{
  "d_model": 128,
  "head_dim": 64,
  "norm_eps": 1e-05,
  "bias": "none",
  "tie_embeddings": false,
  "optimizer": "muon",
  "doc_mask": false,
  "train_tokens": 132800000,
  "dataset": "wikipedia_en"
}
Each number is 128 + 24 x the weight over its row's rms, rounded and kept within 0 to 255. Layers, rows and columns count from 0. The size above them is the row's rms in percent of the matrix's.

# layer 9 MLP up, 1024x128, rms 0.35, rows 37-89, columns 64-127
size [130  63 134 105  73 115 114 116  63 111  41 103  85 106 120  50  55 109  94  92 125  96  84  99  94  90 107 105 137 118  92 156 113  75 123 129 134 116 109 139  93 119  85  57 116 123  70  94  92 125 107 114 119]
[[102  89 103 121 144 110 132 104  62 164 137 113  89  77 111 148 150 120 100 138 117  99 145  95 138  96 167 120 133  83 111 108 147 107 134 128 147 139 111 123 141 115 147  99 139 152 132 115 124 127 140 115  93 103 119 130 123 106 112 120 135 115 126 119]
 [119 175 105 122 120 122 132 137 140 131 103 114 100 103 120 152 112 115 172 138 109 141 178  95 125 124 118 131 128 150 117 132 155 145 130 100 133 148 187 136 123 129 162  95  81 128 104 110 194 144 107  93 110 143 140  79 164 113 124 147 116 161 130 119]
 [121 116 144 141 114 150 193 104 108 103 134 131 107 157  98 137  94 137 116 147 135 156 181 144 142 137 137 136 141 110 122 123 133 116 121 116 107 130 132 153 150 137  62  60 151 148 146 164 110 122 148 132 123 121 139 116 111 155 124 149 116 118 141  54]
 [126 118 145 101 160 109 128 167 122 153 101 143  85 129 134 140 132 103 117  89 186 150 149  52 160  98  74 106 170 129 153 110 128 130 134 144 106 118 117 132 130  98 136 118  76 142 114 124 126  76 128 144 109  99 151 145 146 111 107 107 121 111 129 113]
 [134 122 149 126 130 107 125 114 124 187  96 128 139 154 137 117 108  93  69 110 148 104  85 125 155 146 127 156 158 131 138 145 125 131 114 129 118 106 135 127 163 128 144 115 112 140 111 100 146 135 142 121 109  93 125 182 102 153 174 144 157 149 152 163]
 [133 127 130 113 107 153  88 145 122 129 116 127 119 135  92  92 121 146 103 167 167 116 144 139 189 166 147 133 148 137  85 104 188 124 145  76 138  84 140 112 129 135 147 102 123 100 116 156 119 100 101 106 110 116 131 114 113 116  99 134 123 141 122 123]
 [134 122 131 149 105 129 159 101 123 105 168  85 133 182 111 152 111 131  98 167 136 121 180 142 145 181  87 125 106  91 146 136 136 153 122 117 117 109 139 140 112 153 168 123 122 109 150 135  78 129 151 136 131 138 100 147 149 144 165 125 103 121 119 103]
 [156 111 159 117 145 101 105 163 123  99 168 125  82 124 128  87  95 163 162 127 142 108 160 156  99 106 160 131 118 131 137 152  85 134 163 145 125 131 141 128 141 138  99 160 125  92 104 148 152 147  97 109 136  93 175 115 132 126 140 102 112 142 145 146]
 [133 125 152 144 117 125 152 135 121 138 143  99 160 117 105 104  73 147  77 131 168 140 116 120 153 128 170 126  93 113 151 132 149 129 131 156 122 124 110 136  98 143 111 147 133 120  94 159 143 141 139 128 103 118 108 107 112 139 139 147 179 155 153 160]
 [126 126 146  94  97 121 101  89 118 125 134 145 108 118 150 105 140 126 181 148 111  82 116 141 130 101 133 100 146 149 155 124 114 163 112 162 157 113 123 105 140 118 108 128 122 148 128 161 147 137  88 134 140 107 183 121 122 102 176 100 113 123 149 110]
 [174 150 142  87 106 140 141 141 141 129 163 128 118 127 108 149  96 110 148 134 131 172 155 176 124 135 127 159 115  96 149 116 147 139 110 106  97  99  86 133  71 128 124 130 126 124 122  98 127  87 136 103 145  84 134 115 142 131 101 149 125 134 134 117]
 [109 119 126 153 163 149 147  95 129 128 130 123  81 107 136 137 130 120 146 170 146 113 114 196 148  86 116 117  99 150 125  90 146 118  86 120 131 117 104 140 144 125 148 113 133 162  63 129 116 142 152  97 124  94 117 136 123  90 182 137 128 113  97 119]
 [155 134 115 154 125 156 110 131 189 158 117 131 175 113 109 137 126  99 126 156 114 118  98 122 115 156 152 107 110 139 135 151 115 152 149 125 145 153 137 118 160  84 129 139 153  91 116  96 159 152 169 139 155 146 116 137 159 139 131 112 151  85 127 152]
 [105 110 121 112 122 126 138 164 137 111 108 170 133 113 115  80 148 171 141  99 139 107 112 147 149 128 135 159 123 132 107 124 136 117 133  99  95 100 139 100 152 146 113 101 131 102  93 137 113  99 116 141 166 146 102  98 164 140 121  76 118 126 127 132]
 [135 141 175  97 170 153 117 128 119 149 156 155 139 143 137 125 153 160 162  86 123 121  86 132 106 130 136 167 146 135 131 134 126 131 138 150 140 114 148 119 124 103 131 120 123  90 124  92 128 102 169 127 133 131 140 104 103 130 141 167 176 145 143 114]
 [136 153 179 120 113 119 133 138 152 111 134 173  83 133 120  80 130 106 158 197  86 146 111 162 131 115 126 150 125 116 113 140 169 110  96 140 114 147 139 164  99 121  97 129 130 142 102 128 153 148 151 129 122 140 131 134 118 116 113 147  87 158 148 104]
 [ 97  83 162 119 139 143 151 109 123 110 134 148 108  75 101 139 120 106 110 132 100 133 152 128 125 122  93  91 117 118 160 149 137 107 122 115 102 113 118 136 151 126  85 144 118 148  96 132 126 138 167 145  94 128 141 120 119  90 151 138 130 135 111 128]
 [114 143 179 144 174 109 156 169 131 145 157 134 119 110 107 110 106 137 123 112 170 181 138 151 111 111 105 116 125  97 138 117  98 127 177 158 126 131 139 166 131 112  96 113  92 149 126 154 126 130 113  94 123 130  86 109 122 136 117 121 137 158 109  97]
 [149 151 122  85 102 124  81 140 107 128 126 116 139 125 132 161 108 139 158 146 139 128 148 108 149 134 131 140  91 174 119 185 147 143 131 130 116 176 157 154 115  88 138 120 145  93  92 141 156 107 156 111  75 143  90 139 136 155 137 153 170 113 136 157]
 [122 151 136 129 131 138 169 113  96 112  91 124  77 139 108 111 118  92 119 191 143 128  93 129 168 109 105 105  88  98 108 149 133 118 138 154 100 105 156 153  98 115 114 141 148  96 131 137 170 118 184 115  75 106 148 125 139 116 113 108  79 158 132 148]
 [158 159 103 128  96 103 140 126  97 121 137 119 142 178  87  97  89 133 117 175 123 126 137 153 122 121 118 123 111 112 101 114 179  53 129 123 167 105 159 119  89 126 114 169 109 120 128 168 162 144 167 134 117 119 165 120 167  98 148 112 110 121 136 128]
 [113 111 120 141  84 131 138 116 105 126  54 153 101 155 154 112 123 118 117 128 135 175 153 141 149  99 152 145 102 123 143 153 103 149 148 158 157 181 137 123 145  95 140 111 105 107 179  99 158 107 117 108  98 115 120 105  79  98  81 143 118 114 164  85]
 [147 141 142  62 139 155 105 162  76 112 169  80 110 115 103 127 148 169  97 135 154 130 121 113 163 157 121 103 167  98 196 134 127 110 148  93 130 138 172 144 150  60 126 119 122  81 121 148 113 158 130 131 119 118 121 138  98 160  88 101 151 167 125 130]
 [116 102 138 117 143 113 101 156 153 127 153 143 160 136  75 131 194 139 122 147 118  68 128 133 112  95 124 117 129  90 104 146 106 157 139 107 146 136 105 136 156 103  79 116 163 151 120 134 116 181 174 119 121 116 129 177 134 126 151  79 122 146 153 112]
 [ 82 120 101 115  77  89 109  79 171 148 132 136 119 160 141 141 114 145 143 124 120 115 178 114 139 143 144 155 126 147 130 159 155  97 101 118 148 142 130 122 109 140 128 146 119 142  96 123 111 128 111 100 122  71  96 159 168 135 132 114 103  86 149 132]
 [104 110 134 166 133 128 141  96 159 150 141 138  96 157 108 145 113  97 135 143 122 119 193 132 140  96 128 166 147 168 124 164 116 156 134 121 120 162 166 104 173 110 137 181 145 135 138 139 170 110 135 152 127 103 118 123 163  93 133 103 151 120 108 132]
 [123  65 124 144 130 197 160 155 133 177  86 130  95 107 137 125 154 183 130 112 128 162 135 123  88 110 100  91 128 128 129 100 136 119 130 114 169 141 116 153 135  94 133 121 132 137 105 105 117 114 129 101  81 142 107 152 108 125 115 112 129 141 116 106]
 [115 143 105 113 123 143 148 155 139 121 106 123 128 151 119 115 135 149 101 115 122 112 130 135 142 138 112 153 121 125 109 127 150 114 165 115 130 128 165 121 171 151 140 139 122 148 164 148 125 165 136 121 146  66 112 163  82 145 191 114 132 138 131 140]
 [130 147 117 131 118 160 106 171  89 132 132 133 162  92 117 155 138 174 116 158 137  95 110 155 144 130 100 134 110 113 103 148 112 170 170 135 114 113 106  80 104 161 135 129 105 154 159 102 142 177 126  73 133 124 113 109 117  97 143  89  91 117 135 114]
 [115 105 156 158 145 166 110 135 125 114 124 137 145 157 147 100 151 125 123 152 149 100 103 137 169 135 133  83 144 144 119 103 169 123 132 104 112 137 153 111 171 168 125 130 181 114 124  97 138  94 112 134  90 151 136  95 128 115 151 106  91 119 168 104]
 [147 151 141 117 113 147 143 134 193 129 142 163 112 107  83 135 145 182 167 118 153 126 170 194 110 132 153 122 145 138 116 190 116 128 119 130 107  97 113 101 133  87  91 138 141 149 117 175 147 145 149 121  86 139 144 152 109  85 159 108 116 123 142 111]
 [115 107 179 113 113 113 127  89 170 176 117 103 130 117 149  96 133 137 135 138 129 170 114 136 144 109 106 142 105 134 111 135 142 121 167 127 171 143  95 117 171  98  88 101 149 109 125 102 150 147 121 128 100 107 122 162 119 177 168 132 160 101 138 117]
 [112 134 154 133 114 118 123 105 109 128 137 129 149 143 127  93 130 130 127 173 148 146 155 146  87 123 138 124 146  96 113 148 109 114 114 116 136 206 122 122 130 132 105 119 144 144 159 140 116 115 120 102  82 141 134 155 108 130 176  71 168 121  95 113]
 [125 132 134 135 128 153 151 111 106 126 107 103 110 129 114 157 122 117 112 133 150 106 182 153 149 145 156 116 152 182 166 115 125 122 115 114 133  94 141 130 159  96 106 123 104 187 142  92 149 100 118 145 103 127 111 111 129  81 135 148 117  99 165 110]
 [155 139 112 102 109 117 177 125 141 115 118 125 122 139 150 123 120 118 154 115 113 159 154 149  96 127 130 159 175 113 181 151 110 124 125 125  85 123 145 103 114 156 114 159  94 156  94 121 155 115 143 101  71 142 205  75 148 109 159 137 127 109  94 117]
 [120 144 143 132 125  86 119 103 136 119 109 141  87 140 151 139 141 128 119 130 118  80  90  95  97 120 157 124 149  96 125 165 143  98 142 133 157 137 116 104  95 128 110 142 146 143 134 126 155 117 135 150 126 117 132 124 158 146  90 115 147 108 155 185]
 [ 85 162 139  89  87 157 164 116 120 131 173  99 127 161 136 151 125 157 162 171 155  98 136 120  84 169 105 112 177 141 137 125 116 147 168 148 146 112  94 151 119 116 114 131 120 145 131 119 139 113 193 166 113  95 113 131 112 155 114 117 149 147 101 144]
 [ 95 162 105  94 114 118 103 145 128 116 134 112 152 113 160 146 123  84 109 128  69 151  89 116  98 146 134 123 137  76 144 150 123 126 129 163 131 163 123 125 140 131 142 147  50 118 121 117 108 148 150 164 102 149 111 140 140  90 128 117 141 142  85 111]
 [ 91 115 145  98 108 166 173 101 101 126 165  86 150  83 179 122 156 125 112 139  92 134 141 150 159 140  91  98 140 139 139 107 110 139  83 150 147 139 133 186 103 131 133 142 116 143 118  97 125 123 135 176  99  95 164 140 142 132 144 111 137 134 103 167]
 [107 111 130 105 138  96 160 141 169 124 119 141 113  95 127 106  84 110  79  77 126 155 144 154 137 129 146 147  76 164 102 104 124 123  79 138 136 120 106 167 114 148 101 143 163  98 103 126 124 178 129 100  81  94 130 123 163 130 135 127 152 111 126 109]
 [119 108 157 126 116 124  97 112 115 145 133 143 124  81 140 146 118 115  87 154  77 129 168 139 109 129 110  84 116 133  77 136 125 109 119 126 154 147 126  88 167 130 121 102 123 124 146 121 123 138  97 165 160 148 172 132  98 116 157 101 154 120 101  99]
 [117  84 144 156 102 162 143 128  93 122 143  96 135 150 144 132 121 158 166 169 154 101 109 171 156 137 109 145 139 138 162 127 133 122  87 110  96  97 133 101 105 112  67 101 146 144 125 149 150 115 170 157 168 135 112 140 122 130 101 126 140 131 131 133]
 [105 132 128 103 159 149 139  98 140 147 118 136 174 116 128 105 131 120  98 138 153 133 154 159 185  86 124 126 128 146  92 125 128 157 116 171  80 110 158 145 132  72 122 141  93 148 170 173 144 160 138 142 138 166 178  99 142 138 128 101 126 120 131 164]
 [108  99 123 104 128 131 127 192 139 119 182 149 125 115  96  78 103 146 136  91 148 107 142 144  89  65 139 118  77 140 171 138  76 108 116 128 167  97  91 163 136 158 128 135 105 102 136 144 117 137 115 124 110 116 108 104 159 133 108 137 113 139 141 119]
 [151 127 155 110 129 146 145 131 118 118 139 175  78 119 162  92 151 115 143 110 118  98 151  97  87 122 154 121 150 127 110 116 144  98 121  99 143 169 116 159 171 105 130 130 119 179 117 119 118 175 119 133 167 161 152 112 112 138 122 132 143 132 101 157]
 [175 141 137 120 136 123 145 132 141 134  95 136 117 132 139 131 114 143 137 113 111 171 157 107 105 165 127 176 149 163 128 138 109 130 108 146 133 109 114 101  80 145 131 123 133 156 129  96  86 118 133 113 104 119 143 144  95 120  84 129 133 124 113 163]
 [129 108 146 119 155 126 148  82 123 144 103 106 150 156 151 136 139 119 145 146 102 156 140 158 131 160 166 106 144 135 110 148 145 134 144 170 116 104 147 169 130 109 134 138 121 137 132  71 132 145 151 158  93 156 127 166 158 109  99  74 126 130 100 101]
 [120 110 153 132 109 155 134 155 167 116 152  99 135 118 150 140 109 144 169 143 149 125 128  87 106 164 159 138 150 127 145  97 113 115 116 129  88 145 125 151 115 152 116 166 150  87 107 146  94 191 111 148 134 138 109 123 116 163 123  97 158 133 139 147]
 [166 109 141 144 124 102 107 179 104 111 151 143 125 150  97  96  92 122 108 156 112 148 168 129 108 174 136 135 121 128 122 130 162 121 137 113 140 108 160 134 122 100 126 133 129 121 164  97 118 133 161 104  93 127 116 139 140 126 135 150 135 125 131 148]
 [ 68 142 142  81 128 128 134 107  94 151 114 133 168 137 150  97 122 122 165 123 134 117 142 109 139 127 110 181 124 112  80 117 110 103 110 109  89 139 114 121 125 123 114 147 105 106 137  88 106 108 100 102  85 142 151 127 149 141 112 101  89 124  92 132]
 [102 144 154 106 129 136 136 131 147 136 132 124 128 129 138  90 117 136 103 135 130 159  81 123 140 139 134 117 149  83 112 159 106 114 145 154 119 113 123 139  93 103 125 144 164 121 108  93 140 112 189 110 131 143 124 108 171 122 136 134 146 105 107 128]
 [124 144 118 126 119 112 125 152 111 106 124 117 123 161 156 130 117  86 100 122 163 110 127  98  95 158 126 131 172 136 128 106 134 142 147 131 215 115 107 105 129  66 146 107 142 147 150 122  89 140 113 156 113 112 159 160  98 129 121 112 120 159 115 134]
 [147  95  99 119 111 149 129 132 154 155 101 135 121 141 151 136 124 113 137 132  94 137 122 133  88  97 110  91 111 134 178 115 143 143 131 112 158 138  88  88 119 152  97 120  94 140 110 134 114 125 128 158 141 162 141 138 102 130 132  91 170 122  75 145]]
# layer 9 MLP down (transposed), 1024x128, rms 0.0999, rows 37-88, columns 64-127
size [114  65 128  92  82 118 119 100  66 128  44 131  78 112 124  51  56 116  99 112 144  94  96 112 104  99 120 113 133 117  95 153 113  72 120 140 122 107 107 115  88 130  93  58 119 106  71  90  90 127  96 129]
[[ 97 105  84 141 130 116 129 129 103 113 147 122  84 143 160 142 130 123 120 101 141 145 143 151 130 161 132 122  79 156 118 117 123  88 158  86 125 149 122 122 101 164  83 114 169 110 111 163 167 118  98 167 132 143 128 163 156 121 132 125  99 101 142 114]
 [116 107 141 174  96 130 131 140 151 130 157 137 145 132 141 162 125 143  64 110 164  84 103 141 114 129 125 157 120 128 170 133  98 128 139 122 146  63 130 151 144 138 142 143 117 144 108 116 115 133 147 119 130  91  77 145 128 128 136 137 152 109 118 127]
 [ 92 141  65 132 147  90 120 149 158 125 129 150 121  65 162 117 129 154 139 100 136  77 109 132 111 137 161  78  84 154 127 161 126 159 111 134 128 119 135  92  83 124 110 108 142 147 158 144 125 120 151 145 102 102 118  91 180 144 111 132 115 169 142  96]
 [149 109 149 125 137 128 155 146  81 113 107 117 167 159 175 143 100 136 128 225 117  96 114 108 137 175 166  86 125 169 152 120 101 104 149 162 113 157  92 116 128 164 118 130  97 138 112 124 121 132 171 125 128 137 123 143 146 106 115 122 124 148 131 151]
 [126 153 132 171 149 167 145 161  92 138 146 164 132 175 119 100 120 115  79 118 182 133 126 132 144 142 106 106 107 110 138 142  98 128  80 150 113  92 136  93 145 117  92 111 130 149 147 158 111 122 112 119 164 132 119 134  86 103 173 135 108 118 161 135]
 [131  87 100  77 138 139 118 115 122 119 167 141  99 127 116 149 122  99 179  97 136 129 128 126  80 108 119 103 158  91 116 133 103 131 103 138 104 108 100 129 196 152  87 162 165 153 124 123 120 135 133 166 137 124 119 103  90 105 157 131 150  92 120 114]
 [130 142 135 132 118 160 139 116 130 149 114 118 143 124  59 131 126 130 146 150 107 102 195 147 117 141 117 158  97 106 157 103 121 143 120 120 133 125 128 143 175 145  98  99 154 106 123 120 166  76 122 111 111 140 128 172 111 163 151  98 143 155 145 109]
 [109 128  88 169 146 138 131 115  94 150 108  87  72 122 155 117 135 125 141  84 150 126 141 114 135 119 133 127 140 147 127 144 122 116 172 116 101 112 125 131 200 111 145 122 156 138 142 142 116 167 139  98 133 159 100 132 178  60 139 142 182  99  99 141]
 [112 122 176 141 102  89 123 170 127 147 120 110 118 141 158 131 109 147  88 135 150 166  96 112 110 126  73 149 182 134 111 127 139 147 151  85  86  99 100 173 113 140  93 163  94 101 122 117 135 137 121 189 133 121 148  99 124  94 138 204 100 150 166 114]
 [160 117 133  96  90 115 120  90 136 117 130 117 164 135 122 146  96 133 113 117 133 150  95 106  97 156 148  68 120 126 179 118 134 154  93 173 214 122 154 108  98 112 168 130 111  93 129  82 138 149  97 135 130 138 140 121 116 145 160 129 166 170  89 141]
 [112 112  76 140 123 114 159 159 118 136 159 120 133  84 120 118 160 104 116 138 139 132  73 110 134  99 130 150 145 153 125  97 121 139 135 123 142 145 146 105 127 105 133  73 131 115 135 147 123 109 145 137 145 144 128 182 132 141 173 154 125 124 111 131]
 [166  93 124 117 140 109 124 110 109 181 105 109  98 119  96 138 117 145 129 144 146 111 102 140  75 127 102 115 127 149 139 112 123 157  72 154 117 154 142 150 138 112 153 132 128 137 156 121 114 146 120 144 105 128 110 111 121 140 153 144 131 155  91 139]
 [145 122 155  66 151 105 161 116  72 134 117 152  94 116 163 128 123 126 130 139 136 130 130 113 148 148 116 117 131 114 152 122 152  83 113 106 149 126 136  80 132 157 139 129  93 113 138  96 115 169  95  99 136 138 100 173 114 105  83 145 174 144 111 128]
 [109 148 118  97  79 112 103 172 129 123 155 148 132 114 125 138 120 126 128 138 144 147 139  92 128 137 124 116 100  94 139 113 106 151 109 125 177 127 136 121 119  74 104 118 143 148 139 153 136 107 151 168 117 133  96 123 144 108 157 135 131 108 111  92]
 [149 132 137 154 126 132 138 154  98  83 138 148 139 153  92 154 137 144 153  76 110  92 118 162 122 132 116 103 105 127 149 151 186  93 105  98 135 136 137 143 143 129 153 123 142 104 108 161 146 115 111 166  91 101 145  83 128 154 104 145 144 123 157 150]
 [143 108 139 131 133 145 139 115 138  88 113 116 154  91 163 166 119 152 102  90 154 153 152 116 125 126 119 114 102 155 124 132 101 157 126 106 163 143 117 111 161 126 115 124 163 117 183 111 110  79 156 102 200 119 127 141 155 113 156 136 110 159 104 149]
 [155 111 134 139 111 140 133 111 144 114 148  95 130 114 121 131 141 158 129 157 166 128  93 143  96 155 133 105 108  90 123 114 138 142  86 130 102 153  84  96 109 112 179 129 153 151 143  89 112 139  96 148 146 148 139 138 112 139 123  95 188 162 164 129]
 [180 118 119  88  97 101 106 152 151 116 182 157 139 103 146 167 146 113 141 134 147 147 175 120 100 136 144 106 130 149 172 144 134 144 159 118 118 133 128 121 119 137 135 105 108 104 142 163 131 111 165  90 154 137 112 100 130 148 121 114 148 114 111 177]
 [119 175  78 121 124 140  95 146 113 142 145 131 120 125 140 122 118  85 109  99 131  87 110 141 135 149 137 130 119 111 122  88 130 137  98  96  97 102 149  96 152 168 136  83 130 152 123 152 168 138 136 203 112 140 135 135 126 111 142 130 135 120  92  91]
 [128 117 127 128 111 117 128 180 130 137 114 127 151 110 109 115 125 127  87 130 129 119 116 164  46 116  92 161 117 103 108 148 137 121 124 150 111 118 122 155 125 134 137 142 118  89 136 128 132 107 131 157 118 116 131 109 158 107 168 146  34 100 169 141]
 [145  66 141 120 133 109  83 152 128  98 127 101 142 155 166 123 130  98  94 101 174  93 112 104 131 153 120 106 152 118 140  85 137  80 135 145 126 149 121 132 139 109 106 147 133 181 109 119 113 134 126 138  99 130  88 117 129 103 117 114 102 133 125 142]
 [134 141 113 133 125 127 163 142 170 144 156  98 155 160 139 148 149 168 143 133 121  90 122 145 131 181 131  64 113 150 172 120 165 127 140  96 155  97 120 105  93 143 102  75 114 132 108 164  90 130 140 125 132 139 134  94 168 173 136 112 156 143 165 119]
 [138 132 132  79 146 161 119 145  92 112 126 129 144 119  85 112 130  97 106 105 120 117  78 102 136 102 164 110 165  99 141 153 123 120  77 103 119 100  80 130  96 169 143 122 112  56 154 147 125 104 104 164 150  98 138 112 137 178 147 104 100  93 127 138]
 [127 111 114 134 139 130  87 152 144  90 146 120 110 123 110 101 135 118  96 124 151 112 136 134 176 115 103 109 112 135 130 182 131 152 125 138 164  98 105 102 127 109 113 136 151 111 122 145  91 164 134 123 133 102 107 106 147  92 155 123 137  92 139 148]
 [131 154 127 173  97 132  92 105 147 166 113  88 131 139 141 114 136 122 179 107 118 148  88 116 183 120  95  90  87 141 131 136 102 135 123 156 125  98 113 130 134 164 117 120 182 174 155 110 114 154 102 133 120 119 145  98 118 155 120 135 127 106 133 119]
 [129 110 153 129 129 116 131 138 129 113 151 126 131 110 114 123 100 167 149 118 124 119 126 107 163 111 117 128 178 136 118 154 105 147 164  88 155 143 157 186 126 151 116 126 108 145 151 131 162 139 141 128 119 145 156  79 129 159 111 138  93 101  68 153]
 [161 110 100 123 154 121 165 125 137 154 107 122 121 122 119 131 124 141 139 146 106 152 102 145 123 123 121 135  96 121 106 119 158 132 124 160 119 161 144 102 105 115 150 131 149 112 104 106 160 124 144 159 134 136 138 177 148  84 146 104 108  95  79 141]
 [123 132 108 131 159 155 151 113 137 105 103 136 162 140 138  79 136 180 140 137 145 126 113 158 151 114 133 141 119 129 127 128 122  86 126 116 121 105 143 108 149 155  79 129 123 166 151 136  93 162  99 124 144 117  68 147  64 135 153 147 144 108 150 117]
 [137 121 152 115 149 141 166  99 163 104 147 127 128 135 131  94 132 130 141  59 137 140 133 130 148  85 123 127 134 110 105 138 136 103 107 107 152 165 147 165 134 113 123 141 127 126 163 127 152 107 115 126 109 150 162  94 156 183 133 108 149 133  98 110]
 [121 135 133 114 120 120 101 127 139 168 118 125  92 140 132 114 122 112  85 116 137 190 147  98 104 145 145  94 157 123 122 144 125 127 124 130 118 101 171 145 147 144 149 127 117 126 117 128  75 141  89 169 141 128 151 168 156 141 124 104 140  71 153 129]
 [119 131 143 102  84 127 104 101 124 113  89 153 135 143  95 172  78 123 118 121 131 112 127  61  82 171 169 129 128 142 110 109 132 134 109 123 152 144 135  87  91 106  92 115 110 167 138 157  73 112 131 148 124 136 137 100 118 162 143 180 125 143 136 112]
 [131 137 148 153 134 128 154 101 133 107 123 168 124 107 146 125  92 144 144  93  95 105 130 109 131 144 133 135 108 136 108 146 129  96 124 151 169 109 114 116 125 146 124 111 132  99 105 173  77 140 118 111 147 116 115 169 100  87 139 122 128  89 135 108]
 [ 99 172 124 148 172 150 111 131 118 139  76 119 130 103 141 122 127 126 103 126 123  80  91 139 109 165 111 153 109 145 135 139 168 140 109 174 123 107 107 122 141  81 163 110 132 167 153 110 143 120 171 133 152 146 134 121 129 121 106 125 130 167  99 142]
 [119 170 105 113 129 115 173  97 187  80 125 157 110 106 166 176 136 124 149 101  97 120 118 120 121 154 148 122 132 128  99 156 131 103 159 114 143 153 112 142 142 111 141 121 164 147 146 137  93 167 119 115 125 121 141 142 145 119  82 105 139 132 137  58]
 [127 120 123 109 189 181 164 124 154 155 141 120 114 145 132 121 133 127 175 157 151 110 145 118 122 123 125 112 144 125 134 107 124 102 105 163 100 146 102 109 154 110 145 121 158 170 129 132 124 136 145  93 144 119 119 141 165 156 131 116 105 137 160 136]
 [127 146 185 124 171  90 140 156 144 162 108 133 191 103 114  93 126 141 132 117 164 138  95 172 162  99 141  75 140 150 103 120 121 127 100 126 131 123  71 128 123 108 136 107 156 149 150 154 106 104 114 145 121 132 145 113  99 148 101 125 102 125 146 127]
 [106 143 143 138 182 134 114 164 109 125 106 130 108  99 112 144 135 143 130  95  80 143 125 123  98 105 162 148 108 115 129 119 128 110 174  62 151 104  92 130 124 163 142 120 134 118 144 131 156 116 107 138 109 105 104 133 122  57 104 130 121 162 116 128]
 [145 133 144  89 104 131 125 140 157 129 115  96 110 119 101  87 119 133 109 166 130 103 126 127  89 116 128 110 117 125 149 131 178 127 133 170 148  98 132 119  78 157 173 134 174 151  74 108 126 104 132 109 158 147 124 106 145 105 107 118 135 137 122 135]
 [102 186 126 144 161 140 117 146 142 155  82 152 113 140 142  99 138  99 148 110 118 135 107 120 161 133 152 111 129  97 110  78 117 120 117  89 142 146 127 164 137 135 140  95 150 102 133 121 141 121  89 156 129 171 144 131 142 127 169 107 107 136 135 137]
 [111 115 130 171 140 137 115  87 134  97 131 120 169 152 120 139 174 166 143  91 100 125 131 103  81 134  97 131 123 169 163 159 123 111 140 134 109 107 127  94 169  93 105 140 102 148 150 171 144 131 121  92 118 143 114 121 133 160 124 136 119 101 113 163]
 [106 169 130 122 131 141 101 109 122 142 128 150 125 166 102 167 110 128 169 117 134 148 108 152 159 128 190 155 103 125 159 123  95 155 121 146 158  95 158  92 154 139 149  91  76 125 133 125 166 113 119 129 135  99 111 122 163 192 110 145 113 139 139 153]
 [148  98  94 153 138 128  98 187 139 119 135 148 152 136  99 153 119 135 131 102 123 127 132 158 114 118  98 113 137 126  94 107 119 139 115 115 144 129 155 159 143 129  79 139 156 120 113 114 118  87 129  76 136  96 104 130 135 147 128  96 150 123  82 100]
 [143 108 139 128 118 124 118 146 136  84 131 121 121  93 111 115 168 130 138  75 139  95  91 163 130 134 147  99 162 123  81 141 150 115 155 144 123 149 129 125  94 199 134 121  59 105 135 129 113  76 125 101 125 128 119 149 155  95 122 119 118  98 148 102]
 [156 161 132 106 137 184  97 172 120 123 148 106 130 130 141 114 114 105 106 147 136  76 108 146  93 120  88 143 125 137 129 174 128 160 183 135  99  99 137 118 109  75 154 102 148 151  76  95 117 139  99 145 150 108 117 195 126 141 143 130 136 112 140 104]
 [139 126 171 122 121 105 132  94 175  96 117 136 145 135 113 124  96  94 162 112 123 125 138 124 141 113  98 101 112 153 113  92  96 156 136 166 139 127 103 182 157 167 136 128  92 146 108 128 116 107 141 112 157 160 124 100 115 128 136 125 138 107 107  47]
 [116  90 111 112 120 151 148 153 111 127 135 119 111 112  87 123 138 112 146  97 136 118 124 153 113 125 135  89  96 143 107 185 140 129 115 109 124 151 104 112 130  88  97 152 108 187 125 174 150 122 118 119 105 153 107 129 140 163 115 147 130 140 127 138]
 [114 157 151 123 110 160 113 148 173 141 121 129 112  99  99 110 145 137 104 114 140 127 107 171 119 124 132  53 115 115 100 115 133 130 130 115  87 149 114 158 120 126 141 126  97 170 146 113 179 114 119 114 133 111 132 154 113 114 124  76  96 112 134 130]
 [119 124  97 113 168 105 147 158 123 166 107  91 108 154 130  91 135 106 119 116 137 114 132 145  91 136 133  53 146 112 103 156 134 127 160 111 154 154 124 148 155 135 145 155  78 126 112  97 134 107 113 150 141  76 140 113 125  90 144 142 108 156 116 142]
 [123 130 136 135 101 112 134 110  96 138 103 112 105 117 126 171 136 131 122 125 177  73 123  98 110 143 109 164 178 124 121 153  40 111 138  78 142 135 111 116 123 165 153 117 103  93 131 110 132  79 108 131 132 166 120 138  96  94 160 160  99 158 118 119]
 [155 142 120  82 172  79 158 140 180 123 148 112 120 142 152 122 114 156 135 106 128 131  93 153 153 150 135 121 142 161 129 126  96  79 118 134  91 112 155 179 179 166 143 110 153 115 171 115 121 109 147 123 182 146  97 117 131 177 130 116 119 127  93 129]
 [121 135 100 131 144 101 152 153 137 128 115 103 108 111 150 130 115 102 151 102  80 122 156 126 110 108 139 188 107 138 154 102 132 103 152 140 149 110 135 137 188 113  84 122  76 133 136 158 120 110 134 130 137 128 111 149 136 128  75  97 134 118 100 127]
 [118 111 118 108 137 123 125 138  95  46  86 106 139 109 116 114 124 131  73 121 113 136  90 102 124 151 134 116 126 147 139 100 119  81 108 155 118 122 143  91 154 130 125 111 116 155 130 109 126 125  84 151 133 158 121 133 141 119 125 153  65 165 151 110]]